Weights of a small GPT-style language model, trained from scratch on English Wikipedia: 11 layers, RMSNorm before and after each block.
Each number is 500 + 25 x the weight over its row's rms, rounded and kept within 0 to 999. Layers, rows and columns count from 0. Numbers have three digits each. The size before them is the row's rms in percent of the matrix's.

# layer 8 MLP down (transposed), 768x224, rms 0.0881, rows 643-684, columns 0-111
095:495470524501522523561527479493486476467472468481493497504493488489505506543530486501523518531460544547508538478482520496455479518502516496470528491515511469468438485551561501458451480533473528483500530501459466518536479486475515534471507521491514498483502499530517479457504501520548500515477492526512534503506487439464490519506463539523
098:502518556496483465473521521447452482501511481531514491552466531524522521536503516468495498497550491507477484449526476495504493514494459450505483500503556498540513479498548506520530496494527501505539490516513491482523503474505545506531498508448533454547517470451494483507505476487511538504493512553526497470499522424488532520480502452506
098:532507486464514538504529496537473511480463507489520470444511548533503513486506500545505482461472490492480486505524462506487501496485422486512448492502473492482476459510473541489521498473458482486496538513477482434498494492470517483500496493487486461535516498479478482497528553481490515524524482505529505493475514481489507480544461518516
105:541522524533507480507531514476547530500505491482512503527511505478472524499486488486513504468506526503546514491503470517511512480500484512442512486489510521491511501475511558508524504520481482451507524531530527482494573461492484530488500472510502519539515467503511508478482505454504438499447487500537487475538528508507490504580505495488
098:464496501522469522544486540491510503465517535480531502514510512489442532505492527507492470531515468471464482495481543501502511515479539485498472523521473462477531473492519530518501472486459493472486504508492484510554461489492582529480514555470495490544535507511484529497473512476492523509509481501475486521467480490458500516507500533473
147:492491501506503501495506497497499495503506504490499506507506510498500506508503506494502506499501499500497499490496499493500490507495370498497510504503500502498501504496501504499508505502494499500495498505496501326505504504498510502502503506507508501507504503502506492501498502499501503505497492499505491502501504499495493502496481509502
098:480478463445510491508499544522514459503458497481508497520469528490472482505550492523520460475501507515532465480503503498479541539505523507473475537517572454486516514503497490511500507465495487470475514495484482523490499531497511523502494511502504524489483547479506488476484461513553530505490515471452489522469518464474519442462483483500
099:521483513509496552489513468487530500508466501528520534512507473539513481498498513452532492449492472488471520450502533528476490494528488516472517473475468472514496517529499443522493479484469515489504519465512477527470522498504536492482490550513531457501528526490511514522519506497478499497509536533493511488450508528472491523492471488480
103:490452478488522490496501471476498516486478498483506489450473490578477456493482521522466492507506545506538497528469518490474482520472558508487466516516528523490558498578506560534453479487488552549476465482489502557496505515445488500515522524504500508472455496491463466503489498537475502481512536499516551534519493494482507491488518486487
091:521498560521493483505502491575478492509453518509507512503500478484515498497496435495504491523499499479517477497470499464508505545469484525566527491468473472498523481476506515530522497512511511530531523460512513481517507486492499539467480517464469450475488454521500544509518496517482464482503465507516506500479459517533544481473436496477
099:511487478545457503507510533536526484470531541516439501548532485508501501516491489502492512482470486504452548509492543515489489481465496486465465486501536499506520433517491501485531499489485453489505535480518463511498535507471471498520531481474519436496524525508488480495488497536432504495509516466479490529472515479514516461523490516463
097:488507510488486503495488522502506514506539509527477508434538514497499465546531551497506517530519484481494502496461502546516520519495512518491501473489518517493500536504506470516491494455455538509466539499490470494454565521506494527501537500439478509461485506495495477464486532508510475526471478520548555505519465512479520500490509509506
099:511470490490514489536518510515513523505486510548498485513477527526515485466504506497473492503500509456500506513488507508480501503509606544536522512529538515491487446508493540468490515494519439537476482494499509525467500503521507538473543476531503484484492487491478482471485485425519535524497501502497549469507521486490460493481485510535
103:492520512494457505502480482479460496484487522523482480483502466484481471537505523480457472519533525473528475509487480471517495519497577447506480495539484505497497545514467448515473463485484531494498493458502471559500521497457493443488532500477517509515517459494523487514470532524532521488477477493499513472521490453518512485512505533471
091:503475517488540477500530507496505475499527517496508484522436494481503518448522471516520466458470539467509495457514539505524510487521487450414475504477478501544530524517500500503501481461502505519548526501471535507509473498501475450524487492487501481492527489486511533464529535527495474473520487512508521463524502527499527524506581499504
126:484505487528522511518502491496480518532493489487531492474503486496528498501522505523471505554489518492511515530496496505504505466513575509497494518533507493483510513484506506499505505504501463517510496512496508643505514515497483512474523494495492499483503507513495482527501505488479495515473505479525529479504489471471499501513499502537
112:538487496505498484515492509481514495489516490496512486491516502500522503522516482509538521501514468468468509513515512478527484507487395521465494511522518497516498484468473526459511491533513503494489546490457498399471495540511525487463489491505491501527486491502481533473501519526497521505507526532512478495488487512512517455467461503436
103:466453497483503525570451501469525495522464516534511506511522492540545536512481477497530503518549486520477433485511506539477500485482550474490514514489496502527469490525458487489501486491507447521507504499492468548481502509476487537449516492487500489495520531490559484456472514511508492523479488489488482488511500522552486479503496495510
097:494493494512403464507500472440504519485486523505485519463491482509468516459551488467496512503468490475516500478542515478498512481507541526511471510518441479455488485499523506483505476503504487515533471480519467498477492524449523490509482484483514515481539473468477516465511484493524504507500555508524504503517481501487478465475579557496
104:511450544478477503511527503514472502506439511480464489475441519541488479491453465509495522496514518482490505504488503502462518528504572479504533479467465563472487511514504475530515505478471494536537485526460527551446509519488504486445499500522544496480450538501495475493515504479524518508512514544479525436470502520517495484520532482494
094:535517543478489510474509538475551482521452527506470476512557461511517447498525488503521487500514506552517528497499518472466488485503548482555526509480521488515513505474478475473492510481480508518477486458482467513498538491485487463511518468509471461522509481490518488490494514503518510504480493500472494521507494525495517423554398492538
101:479470484499491487442501501530524551442528505513503531480482504539499527484528480515546533491478505518510515510480504528517517521551543501469530542458500512504453557487467509523520486477509500511547467509477510485473489519520443510481492504464498521528497485514521494509490526526531502462483527486486501487482503506437469482532487510519
097:444468505466479490506494478494513448496498506512520510500478482521454499500467470538514514458527454529521507510475466509488504537509503515506534490487513492444499515471500509509482510506447501504487488509529503519484482497511536479568511492461513484491501495486521497546543540517535495508465474495494508526487467524518456506464499492535
104:523476482467510509535497472516484496528532505489521518473454521483520504549501523545487528501494477470506547495510523521439573529528504536509492533515475475496494458522515512472493529479529499493516471467537508478490505498508534485493505526492510475532503495527449484496540490497508468485504507521473485481489499480550458481449521492521
102:466502477459502493515496459514498496502475498507461536494482488501551497479519509495499467539477559470490520490485464479508484516498490506491484567466463444510493504470479517488538519466543483474472468419487504492522514487486507492494573489480482527518449502518494496513534460529510514476523477497528494483478497483497534508544508520474
091:477457507448530534538496470492477485451521486485512487496504473493504516439498510469479525508555509470521518494505510496530481542518528482486460528486474484512501471493481524519503526509479503532495516488536467486523495511460461530507454487502490497529473496513539502495511496481488476475507492523467491457492509517540515493532507528503
098:473521503468545528510512474495480477545503482536457455486571541481503499503525523482491478483504525505506478477513469475473462470525449501507503511507507478505488456495515523510512476512508554492499501502520517447476495522453489508457503496504495513487528476491505455531499504501480548484503466490481462510475516487531465501520493487495
105:451515537542515506497510490500475492494497533530531502470480566485495456520494540506498528495501490518498500496498473469494452493452581503499539513501475515525499456472499497466502494477473489518462506522526521581470536481495502513520516513471496510523493504508473530503493485511476543508523492494452483511535453512466475507509515471523
091:512518515471485430476475476517514460509496497509523507511482528519523519471480479529544491537459470504539523493479499556500485484482482540537497475479541507499471543482542501543494504486471511505536498477468504521492475528500489446473494476514473520494483482478507512458480507483433522521514487511510509489463512501504496504498493519546
097:526528489510463459499518486484531506466466502474498467478496536460521476473521528503463512502533506523516536517483512499508525504490450473556496530493478509525460453503498477485511475458525475490480517541513496455549479475460487482520502470486442503492492502485510501507471476504500515500485479489474503481523447500491504495504491514489
102:500507526520439507515458512458508469533522536491522430507518514532473514454491463503483484471499458529522564501509454513522478524557470521484523502501496508492494513541518464520491514482453510476533507506539480478515467503496436528484523552513490483505545502553492463501507493517485478495526515483485470526560487481541520438510500452497
099:502514470494498522490503513547469531492485499545516489478493516511535513502487505465502545540479541415486545518521488517505493500538452491520508506517512506496509484498512465551513535530532522489456501545437513449492498473503512491510501479487458522463529552485485450480472504465507488471486505500452474509494516513527539504467503506494
104:486533550481499519549527534513523498474455498502500506496492487482483469509462485490507538494513509516496520543526482472480520502508451477513489508485469526540492514430508471518517491461513537522513518500487483419470503548474515459504485525481490450520525484494532483500499470524448527519536481493493489478526446485524453471504515485510
099:498515474524503539488524543510513478475510506526537527519483453525490506519484554454517469505531488521523510491486491510536508512522542479509464540481474519489546495491524496470525518525501497490505526506452511575521505493501532539453450513498468506485482511505535475518520490471473466499509500509475478501492484529513464494548494536481
100:524537542506492533545504515499508462471477491481516469509510522484539522524476479464514490486519516452491492531488484521506522509528447522522474500496466501513493501482495528544520533498448564473462504504531516470505550444527525516453472489490496484531446496502512522480486523496503482530455529472484488491495503473563496498516511476499
100:506475476520507521486486558523517495503487469551505488479499520469495504465508461487531472467503544444510499476505517516502498511474469524490491523508568530554464484475495494484524506516530464472489502506502474528482520481497492511533466503463501497538504495491495487476535500479481512484497473526498567508504532512499522503477520497518
104:516504468488488500485523478464510544514492514473482500519547489525485468509502511492533496552511494492488517525536528495489459527514493471493482500516515460534484483485437514507482489507482474456475503496504531510477538517533460507488504476474457534450529529487533473506481522470481503528478466493455526501502449505542529512513490483529
095:457499481502479525486470478469501513505546493507507517531516510493523517518525514515501483539517482500469498550514498476525497489475522485533477514471530467549497492514472507467494501490506512469514489519481517465512498450523485466514558519510458474514484537538457516527504482518489455499511508498540501525511475497507510520522449517523
105:479472515516490514532441496556528504497505510529520491520481486476494500493514493515475462492515499556513501495491503501503501496496406560527488501476478532459504454518476498546505487490508487502501490512497479426532480518496550518458454532478483492476501490493515481502472511528500516541546476520498490502489529499534543499519465494516
100:468512557475482517473534486476529523511546472466498546475424469476509524484491467449484474505485541472479507489500480452465506486493501491451514499496459510490484540528501508503492536486525459469470513474576486548517501515528518495507512461487509498494484472493532459457507525503509513521493494482473529514504506483523521551515482468502
100:492524523512508501522527577479526506511503510519518514511507488537499514462476494479511476496508510483485459511520514525532491500541465470500520480504487509514457494544452535487477526531531496490482495516498504446438471494519457480503520483505504483491468499497527499469483439532506507513496493525488493456465512442494494511490509554516
097:476544510496500544545477488498481494491478501507519467520458491477474526535517552484543498534498518493526477505477477485500552519524550477447467541502509502492476509456503500488516495500515523513487474512497514533470529481534488512510535531477459548520514490471529516501506482431547470505468499542526582509501534521452479476488486485527
# layer 8 MLP gate, 768x224, rms 0.0881, rows 644-685, columns 0-111
102:487463457501539526495497539475465476563489464505470522472450519512472495507517506508459539491510504493513476516460511509494491473551542512502440510489502511458475470508502547525487469505501489502517458498553511478469506515524462511507519501522463491469476477497485492488495464503456476453508572487504469459457472530501522492503496507505
096:508529517491489510511476516526492442497495513469484466513501490467506481432501480472470461478508542507507480519528527498514522453520469525522503533428499488517527501508522523514472497547534467493512523489476493491518496503498496520531527501515496497513519469490479500507496486485526503488475488512440530479495493444503472490523490501480
100:538473501523492503495491466556494506487522479456528487494502518515507548466439535499510463503542532516478495556507496482487528506547513489557478458516496507453489479509487509482502507489539479513456485501470524543475474502523450515473519485511535520552509498516509445497502476471520522532465477503518530494541465565489533518523513470501
098:493506497491460538474496534539518501491526497525514530453508496503543469476502484520474484464509473530511487485536464418467479447529488477528517515513503541520471475463494496506491482520493528488493512515542517488474509478488480479530519489506450533453470441490472544524531539486485512513532502499487501525498503471523484472459500479536
082:464473495495498495486505499501478526483554513486466511482536497491505451535547518473508502500519485503512505463497535494513477510467501511383524518506445505536525496505500514509513489501454490510465464497462471496534573536474560516474492548506515497489489481541486515493470500480494494529463505482505490491499496490523449487482559595497
103:456512509528470484497519521536515525507483493504497507541480491450498514470454516507504481518512485472510483504512477484469511464465510526506470479488501528509497531495537530494471468497465458470495516517527474502528507528496493511522577441514501526513503508477473520507506482499472508456560507479513537528493498507491520496507480453525
095:504515500504502502491477512506498458470440523532519511490530477460514471543472492508504491467541540487498491549511470491477527484517498498533479519470479477505477499551498484500467540480516482528476474480516517486455531525526469492492507518502485495503536490433488441523502499490503459500472475478508496494468487513545515511497503517488
095:569487496466470502478481444473485482475475486490512519524455527463521501483492463457515555507500496493517483458525505513512523474527484476538448499501519511519486491537506525500487534435505546468526461509552476498523504484503515521481512493467510482462500511478505564499502519493492487500510480523456511476517521483512510511488495503513
102:496486525518490445513517474514519484498496485498494475501490501531491480465496483540526488504461471498514448500538523504534472488506512482535540483480460505506481548507540496557464484520442497507498494488521537475482497500479484478480582508505498508493508526484490476510543508499495508486562501536500483508519530528479530493480514485521
102:528500494474510536506496518452497533520495484492509521511493511477488453523503516533511470526468489469458476471493477519519461475543540483518494443488524451491536523489502526508541486516508507488526509464495460569459472512468501483511515496457464560496495520510507509481509477460493526519462444524506515489547519512508505504479485482477
101:513509473503485497481506520520509435523516500495480544513431499467480495451514538518526499498518466538499482467511509456475518488502484530501530477519540511517525500502452513473529490462463438501522425501516505446454476468547493505525511503504518501503476464492498536500510552529536496518528495520499520504513502503514508535501486476507
103:548472473466468498539531540516503501511519494531465522529531472465530467472459450499482536533533520480507490499502508470481533484503486462501537530524531481494511475497462511473511511501478463473491452471528532535496527476474502496528507475508492512546512513496515509506492496519510512485476474530442548495499517504514530494488499502542
101:534481491486491499517483510505498480496533494538518528523456519523478537500447475505526443515518494481528486542509538474465526503471490554506541506530503531465491532506499510486494476476466494518492460512488545447464480532539481526493554467517530530510480517527509517495514507469502485556498495500498507479488494535496528489465491508520
102:504482498487488512496456469541484486459518459528492477484477510474531520481471511519508513499525524486470489497504487504479505477499539518496531448483501485471501519491532515508481490457509488499495503516464513516509523486509471545521524489535502537478541496499535452546498548516532496519483527479493528471467491522510540527489505459497
099:491508451520527517518519494475523502488462471508495481474470499524486507519492524496499496461497554506474509509499542468489475508487486494515498473505440488495546497499505545507487516520515490522488484523508505492466480551517469464514515535490466479512516453482470471519501498463469507503468474436543532506509494447527521515504477508519
098:463446470455492525507499480491449500489484493476546483520484519505446498505504510510494524503520479520510506483508484524517522507507496488543529437509537489525517499484478522535493533501518476509544486521546488506465498548463493520547534504492475484476524501469499500550551510487493494528498485491470508510500456492507547490500444474540
102:496498506505496473474506510451485486517493510499484486484482488472516499496495497469502498478532485567543494513516459486497521521466546499535477516532515510479536506477463533521512499487479439481504538496530445459484478504536467435515520502517489503491540470510479487486521493534498438471456479501514468483513505485482438469516463469505
099:514521486489579503484478512511505511485510506539472483512485476490509453463466496527498519508499502504501524546475500499521520516500491510522512465476560493515487516480488474492521502493502512499488532483501556481487515482527498502518487494492506532549471522510561526501522495513478506494485457501505544473477521513482504558506455495505
099:490499510526511521498502536504494474488533504527507489534462507514486484492504443522522484497532465534453516546502501506478565527498503461538505467500475505511478505442480488485503521497520521545515458518525518500497499557485485492488507489501486496484499501510492482493508467494527493478447526487521491515458486489542601542526485500462
102:543504470488487486497472485522506510491487481538502499539472483498519514464486535552475528454507492486532453474530499476520512482521473515506493509482472520498515455502532487503496507517470501479529506490515511477449444474549489504496527502504478509497482522497529461534534498478477507485491511490508451453479546526468546509501502478516
099:490479484468504486457492528528489513476468499498494502477487491529500533484508529532486481496496490504453494508554520459528447510521499494509515521498484541529517507510508486504511513453511516544547498446533506495538494533518434497499515493479498512483484457503498498498482523488534487508507501528529504450481480487520532511465489491529
103:492505480495524465489552484507484493520481490484490527510515507511498543476470523525528484470508472518521477532490500521516515493479516538538515503449495523498461529531461541493479485501495518501535520498502502491509486483468522505479496486475508472486467508519555472507541504441451471503507551490553498478429489481457504499480497521541
101:508473479521474473512481535488488506505469497514496531474497464517539506502470484474508491509520503494499502519565474522545491467520476491503486487486517494486521512485525502522534492483502511516501536459455483489456508521517482515508539514541506505549477506526513479494492521490432542517497459489524510520504557550450510493487482459488
107:508462487494499500454488537518483454505415495540477487487485466500516541508503495493494480450497500507524504519483503518486486482474517501522513488491485510492474543524481486537506522499507467520490501460511513518460512522513469496501529461526510476530495524511521509429528524471466460495504527513558485493507528480525512508475483473472
096:496520521490534493483489475497505517491497491512429493507502498471513484464518494492491522516464505468517478555496483513480480482550488532509521482496527492451530525525431480440524459481514519479528506496493498498480537501509508451506489471508500440509515545465514506524489515531496476506502485504507526504499558513507504510535488470485
095:456509504535496512518522496511484525523484448455461507517522517506443521516475550539454514485555488468513484490506465478459499480506505488509446490520547494516482514494522512467512488469531536522545512500491514507490536504522473478490504469475477497520530446502497479515503547491445544476514474515489479486484513515494519500520465476504
095:531527483483513499503514521517549468490498480498540494510488430516551509473533505541463474484523497535479531459493477502501559502522533507510494469530506504504531519512494528493513510486493487483497500485493487451497522503515507537503489483537508510512459497497560498505528467512500547476478513482511511501511481499474532461501512480473
097:540490519451502544503532483490510483515506522499506461487463527544508493530458475497538504551478511515506506495473499480492519481474507558503497489501497525523521558476515502519496532464503487464518520451465547503482509490505561471520495491539496513508518527474492485531497514503489536478475537528574486508508479519495462549564492500548
103:441504459470533503528511492473494490517506462530496474477487470503515483482453468510561518514476483529513517505493497536484521544517515514496519468504519517510541493488541498518503511479533510484535510527518475494518481503513459512516522488504455542473524490497512471505539507487568481562508495487490517520480481477537495498457503464501
097:481492506534495570508523543514500513482500504506521494526514464518439530463484533514516500488501490486510472550528442460487517526512513509521542475495519500489490487517518529486456510488494485502518484498474518479522534518433518525525506507472526479467507420504510514508533496453444488481510524548479509455513484509499510458527456508497
109:507507497488510524494500515575473542498520496533528509474499485494525493478470478478491528514467519440474576512505513469522481539508499479440506495528476504512481476503489485552540499513524521505463505527464511532492503485504536455481513488471490560461527557495486470460476527468520497471462513501450456527496507494494519492477508497535
103:485513491482542503472540493497551533527488477493511501553476481474499501502494485493517513457501485462526523521511470512438536485514506501518509499476582468493506529488497527518509485529536499551491509535513533452522528473472485521584500474492491526501500505459574468504482504547468469506512490509492496506493540461498497503499500449512
092:476472504475503473511555493465511491531501514521479483517463517505512478521525487492499536483526523509445527485547495482470453500481477530499507500528543495503491493500471481446517495501474519513535492560513490461572495487503502474497549473511505494525451497478445470501497500528454529520503537521519505488491458436489504527498493504509
099:515519521506525506532528539524452497481485472521495495538498434494459495520482484505455511552480489541477507470492473498463506499464539495513508522490482534494480545463521477501513522525529461538549450484497507502485447496530490471540500474541486520508529508512500514523510506499506474483497531499496505539464471490469519483521461483541
096:494466469486502502565507508545530452525500488524503497480506522505501476454492493505514492485516585523526497539503527513478517458482509532529469499514514488533491436507487473509508536482515485508514478493501520503490501542509449478471517487473536494493490513527540514461540480467546464459524477535504521456532512503538553473543504497493
103:473543489490517468488562515508491494511484455512527463493486469524471507506465513517506521500483526526526516515504499542516518496524515494528466492454507485498510497506517488530506486485502494490501512539549486496498465505514492489536460486460539511476487454518477483512502514456521476466485489490496498504483539499517519556511511489525
107:528525529487503555519523533512537509487493483487496533562493491528489481536478490478544502513499495521509497508525505528482517521504518498520524506514562468498502501522525528530485503473506492526534496486543538519492473459547472459491459469471517549478525508479534505507473529476532490470559486507494507462448475481545473512498480497514
098:459496495537520529526483470574466476531444539550558553480506482548482507506502469495464492468501511504502530483462489476486497452510528567526489509521509512490517515522462535510459461501509495536545515483495484507468498526533493502524503510511478477516519516480484455504467479503465507501535531507475537516516476486531511469468491475537
098:564484485479487504515510490538500520516532503483555496473494505525457558514491486529483505487499519494481456514532476478494457458493494497509485471520567485498496492500438528496465466505524504519505490503509510487479470528496489477509444525507478512525472433522530522494514518525568501510473534528438507498456514505516517481506479467503
097:472472505518486495448491515529467525471528471557487507495497491504548526493476497513526546489524467520468510495491543507471473510507486503495484513501476477479468512504508502507516529442512489525488479468489475503476472542511502499495529486530493521485483513451498508511467491469549541505498545491555484546526462544469500486511487453481
097:522509506454522514516561548535528511514488486511485504517491473502483540508493503479486505481505465476528554524492506492473492509491505533502515445506483505517528472553507531527474491479499499482483502527496544517505497509558469472538494498478478494478500497506548463477530563499507509469507512494468496492490520551485504510475523498484
099:480541458511493504453490497498463511491481478459495529524492492503470502466512502484539533520538487471487477527499518533488495486455506491545458480517524446472534489528496504508486452495544530485567531510548512531474489481510485525489504511509487499487480470486479511516480479443462519513496495526531502513462480541505522478552498441532
# layer 8 MLP up, 768x224, rms 0.0892, rows 644-684, columns 0-111
101:510492406492545545549480470487511482509546540508499443493504486538480466472492536506468526543457515498511497519522492537509496503538459519493522448491489499510498515479486489498471497500517518495481515445491505471500497432513514487532491545500510459530494524499477529511512527528466530519496514494473520530477478528512512485485500546542
096:521535491523480532470547499492478504506507481500530469452518505512511535553500502530493507501502467532502513476537513506514478522516522485491532490523522528480482520480499468499561502478488534446478525514502492496462477477485505465502466514489439533452517496548511507506487474513486497537512511527546458491465475522491508536519513486500
106:531479511508501455511503569465570511510459490472528493507508487483487516478513434530508514477489509478525510511482514494509553494480489529498478512455506530544468443554512486501472457529523443489491534462504519488501534497529492519523494502505520487504510464515502475485505493485498493506482461496469471510534487543480471477503506492471
099:557502481513457478494467509480460516449456516526496549434512508458467480493506523554480502460534482535523501509509459478474533497508461548484507480505518492477518518521497495515532504544458504504515470523519522495483516522495507511487504482487507506497509489493509535482498514537517463472522504481491502514476510492461466482524487469497
077:528508483504502507484512489507494476523454492527510499490465516518507455487495487513497511470489486487489501513506465477479524486532573502647492479492537493456478498522469480521494513493505483483495514481480512503487438477493480476519509467494499518506526518462510498501554498495471470487523532505501523471498517499507520476491445415486
098:503494524550488456513517489468494537497459493511447512510460461462483525508462463492510478510474523480500520487553505478507495516528498448527510503466461456510473434534513475469513471476490485499506536500456459478532498524441449509517496510482441520469507490552478512520518478508504521489499566485565468466505464514477489485535497478527
100:505522511508474532513503491482510518533511504483463470493492521565491536462514498507503508484518524488525488509520490510505519462536487483511553449499508451491505499532457522510472523506461521476504529540473496502497507474531477482507536485502490523494496488506492510480505518492521540488536553514496512471501474495466493506515506438538
098:489528511473510527471527473485513523448484499504532522513466539522452474518523485508490519488535538518534496482510450477546526464478517481522507491470491531557486485502507523484553532539543516484487539464513470495516490520518523453526520503493468509503498537493491502529514510527531513497469475511492493540499504502513490518508498488551
096:529483513510503465494497477484499498504518481501516498513510521463545490494477479483529528512527503530480529510516495507526556502484510498492534490494511493505485518449489505497547503498523530477523470506516528534529526489545499512511522527501511506447506499482494487503487497509536534457409520475523513556503513482531487495482468507497
105:498531488447515471507500494464469502487496460515504508505502486481495518483472508464571466526501519478491488529516491501520459476463486535497483458483526508517532498486476522506459490498525531474503496509480547539495518510497473499504524527515485527544502472510517471474472498523505452527548468509515521495490543520513490509524487494493
097:484544503470457489481508473514499502496471488495498479513518488496478544485487512478462507507494502479485514516528476475499469546520528516476537498529507530497456519507498483496547530567506462473470492484499502492464492519488525465499524499537466523498498516526520494484507516479510456478482486481484492468510557446537561509507466542485
095:504502484517521505510521519489520527471473453505509510508464436485560515502480479498531509532518487535519505507518508439488517492505503482518488520485456552493523537462530493512515520508549502491505498505477509494528513467507483497468503485503502501486495496539513464490450468530538500456479474495516498531520498506493485474490526506478
100:539471477501503474472441507487524514507484486497513518503443473519512523478492438490530464519485447479479517460441498522472473508506464509494480528530507510495538560487495516469559561470531496539508485506498497513511478494473543524544475491531498497477475518513497500472498492484506488483488492516564489515529504481490511485506489502471
104:449499507478540454579467541510529483488505471487472491503510520481504465448492479537547501512516520509487489471475488528525555488532468511507436473490493500528497484473527541508474481497513482488518524490477520499490503478521488541502543517493537488492518460517506476484485509485478541521499538467501518434506509533511504516504515492515
102:502526494522556464538504522494498507480490519524486501472507488484520477533514482535527486506514501496504507480516542502454497467493453510510484548559495531502512513453481518470461506520473460559465497485545482465475497525523485461478484514526498452504499487513510527492457487547515514525508480460519471461549526474492482532530491516511
104:509518470482502513542516489467500504516529543494506483424480503518475462546486508500465504513560519552481515447476447519483490502510511465480496509515471533532487461475492472479519499448547532494488539458486494500502518496468489505470466503492483491544492489521453548511498476505493457511464495493494530500538469448514468501496524508499
102:487544473508489437492504481451528464482506505480515505528500507554506446510487526498481525529530486459489532502503494492510443476445494455520476496512511516455528518494515492468508452481515496508471507496490516531495485504483497486517511562463496527510509470528493525493467520509528509533472474538522498491491497509471494469531487513538
110:435506457488544472503470551482489553469555475542485525500532512507571498504470520481490469523500482506504490507506535504539486501483452481484498523499489512524532498513501538459503499551530504479486525528479505485504551507520505507516516538503508497489470544529581534495480517492500525508487502509516500516504500486437525513549488551519
101:508499489530463498497477546506511493526525483528465496468498533502474508486531518489461479529458486521537463507514519513443494488510497503510478473483520459528476478504496466483525463476488533511521498506470514495530528524482469524482522462524521452446479508533551477488471488435556518497510475478534549512503485484497502527489475488504
100:506504520499525504466539515498485499530458473444522506506533488515516505526512483458510478468536533527480529508490487497486523521499516484473533469491538504481523517455500508471517521471481511505487538504481495475531491556486527499508486497494501488482520459486480529435508490507488513523505489510484542538514472485535479499533473453466
102:504479494495517467542520515451511514490513484527524472506483486536503489456497510498499504488506479501470487473450471544477479521527492504527490486485505475509467488480508473519518512475538469515529519529460544508475464557538457529478480539477491510512498504486543458462491509542512528546541454540511530501469511513482513516495520497489
097:457509484490476504499489508518476515522512486492483503490478517450492496521558523484540479526544480463545470499491495501477456486474541461511491456511428514513483456498466481528484504507473539498473488523495501489510507479499501533525491515462464466514506484520477487513483528542507515490488497516525498511532491526503501456517475493498
108:507488476503463465468459547481509517446551533500517499505478550471465514538524443547476537512473496509545499491486495482510503520469470510507494548491494499473475488497507478500516541512528501502462466500500478488493503466494494508466469495513517485504433543489482510477437500497500515463482553519505510532503502464474506526469485490501
106:492522473475522504496515475540463495498498503514490488521483504500493527499496499478490459505452495524451458479492526470514464470513480504496501513553530536449453558526517488486479519441478482500519463521477519495518487576531474493506501504489503520501496534481480506498529515459475492475543500491534499536476501491498508483477505519512
089:499518509517497522523515474550488523482551528501524471520515494546500535524501493464522496547509490500518481516498474531476511511482514538484510515544510492523489526486514431490472448528523481475510496539465526508520547530506484464512497508491527534510474533466453502501506525550511548498504494466482533441501507513482448535525485493541
095:509501489462502502509539465491510491456486522495518455444510479543537519474513494512496527550476437517485468495489515531571498507495511512521493526498474470465501532531491519528526508536469519451483499501480532482493543488481504516476479493495552501517443521521519535478524469473572529507486523509522503508517481521468469520459508477516
097:496462492472521520522525503435485531465488455503489546457498458526498484467472509473463495509484499496509522522472511528503558512510503521484538526502498472464503542471510490526513515545537503456519504514493526496493492502556523531530487518466456514509512518522513515480503445463532460499505507526497483525485486503518503500514490529454
097:500515449527494501489479500534532465477503506514487502480486493481454490475542470505464512502484528493467552480479489489519492465565560445502497492519541481506528519490480519473491522522473521454491513546531483486544489466504521462515488531469456499503500475487508474507502480481503461512527466514442496469495489497442486487463511528467
102:512525475493469502490500488521498522487532546487513496506498515511469491449490504527486475505468487485447518449542488527502487472471477481502492502528503464471498497487503553490507511478487529550475466454500512557480516531482467488491491505507533479475473453511458480466504528482504497490479473456516540502525501528560489489507498494492
100:505505488505503521508524495497480481481491476460494503502541525509488550518477528472521553531537492519443514475493494517499493519465516502506517463475493460471486464486505427485477438542476541513493500499490522578521524494512502493536488489488496493455528505515486475517549493498472495499532505470470515500518485510489470479524499499533
107:492516518486470479511483502471514479496510490460496501520497537474464490500534483517507488479548439586510465467473510476507507466477470496496490506477505528493520537492479523469506483479449514491541477485555490497526511497492470500488487493534536469527458448516510563505521502558508519517525492538525516519509503490497454467545501507481
101:509501492537488508534512510505536496520570493515494496523502525474509495459483538544465471517518507515486498512467527513515466505518491475478481549513505515538504524498462497516541516500522517513500492487484547451468482488503475470482506479502522529521492496497478544538508546480548561509482468534516467487473502509502540495483491513475
094:502478499508467452497487497472553564518510458487492458495556452516532549449514517507492487521512536453506516560461496469500500532540488513501534550531509483507490513476495510470460473481501525525463501459512499493480510513522495532463520508504497509489477552526478534478514514533519486499515545506516477549471507504500496488481479520507
104:492554463518512501450495469489509518450498480476493470493498527522538530488489511521475507450528500505491462513517509517567506434490542514503499490511517482499458501566493461518518495494458538461526482517467471504498496512498502473487493483497441508459505524514477499507500474500454489513526513533510540505531541514496502487484502508468
103:489525483499526519500528502476487518512496507470483510476499524528455499490502494507425485481515510473488481470558550513523499498503509473528471453484499482485489566517482522481466495490544460471466563499477495526496509529469535513548481493522473520486513480501508484509478505516490523457477500515526512511497507499447500525492497498508
107:540487504485478529476461507498520514546534522519472481486523509513522472534527533503532459519484500494508484501514484506497471507520506493489491516504506521517488489486438475450496528509479486484494454459466470510483496470485511461483465528465501511484539483497491535492505479514462485524514488508480502479497423514501482504496482512520
109:516517493486489451467501514530506528527511549552469453450491503446560523474521497495515492478498534486497504529525512493509513456471471498489497528491474496499492483520462461452536514499512518447498524496456484520468509521469461521511514523541483480559495537521464502521511484521490506513458535516548498534520497493485492475512484528510
100:488467534505484526497471519505531516479483496515518461530512509569517502495523538499535529498491512526555517489561461559444518540506496515500460496480502487507528486467493502488524504521476496514480471457505512511509512503557526529484509466553508482521494519537505502469508473465534498503540517542536503486505475513455542521529519493467
101:514477491513497479489502484491479526532495501517469483482485531483510478490537461507501512494489522466512495468551576557476471520537494516506504509499467510484508485468470541507493470491486506488474506487505501495503496492508491487502516539506521512540520481492475490468476505488510520481514501525504536506463531465497483495531517501507
098:506497469530527516504506485529491527515465506470473485523484490469468489467460484517442502500489465505524454489489505521495501514493534512486470510480458524500515560495503517532515508494495482519516556519521475518535480522462471479523520473497494553499461518517540502477488520517500522483499494508461522490506495476473475517514512455516
097:546520515484461498485494470479528527506515507505488482502513570550518531509490502507478527510524503532490512511533533481503486502540504515505496529527468524513504531538456523490466489453462465522486498512499509527472480477514524501500513420496519490512503524478495500525467543547532486484511501487492500485497512526526511512532508534548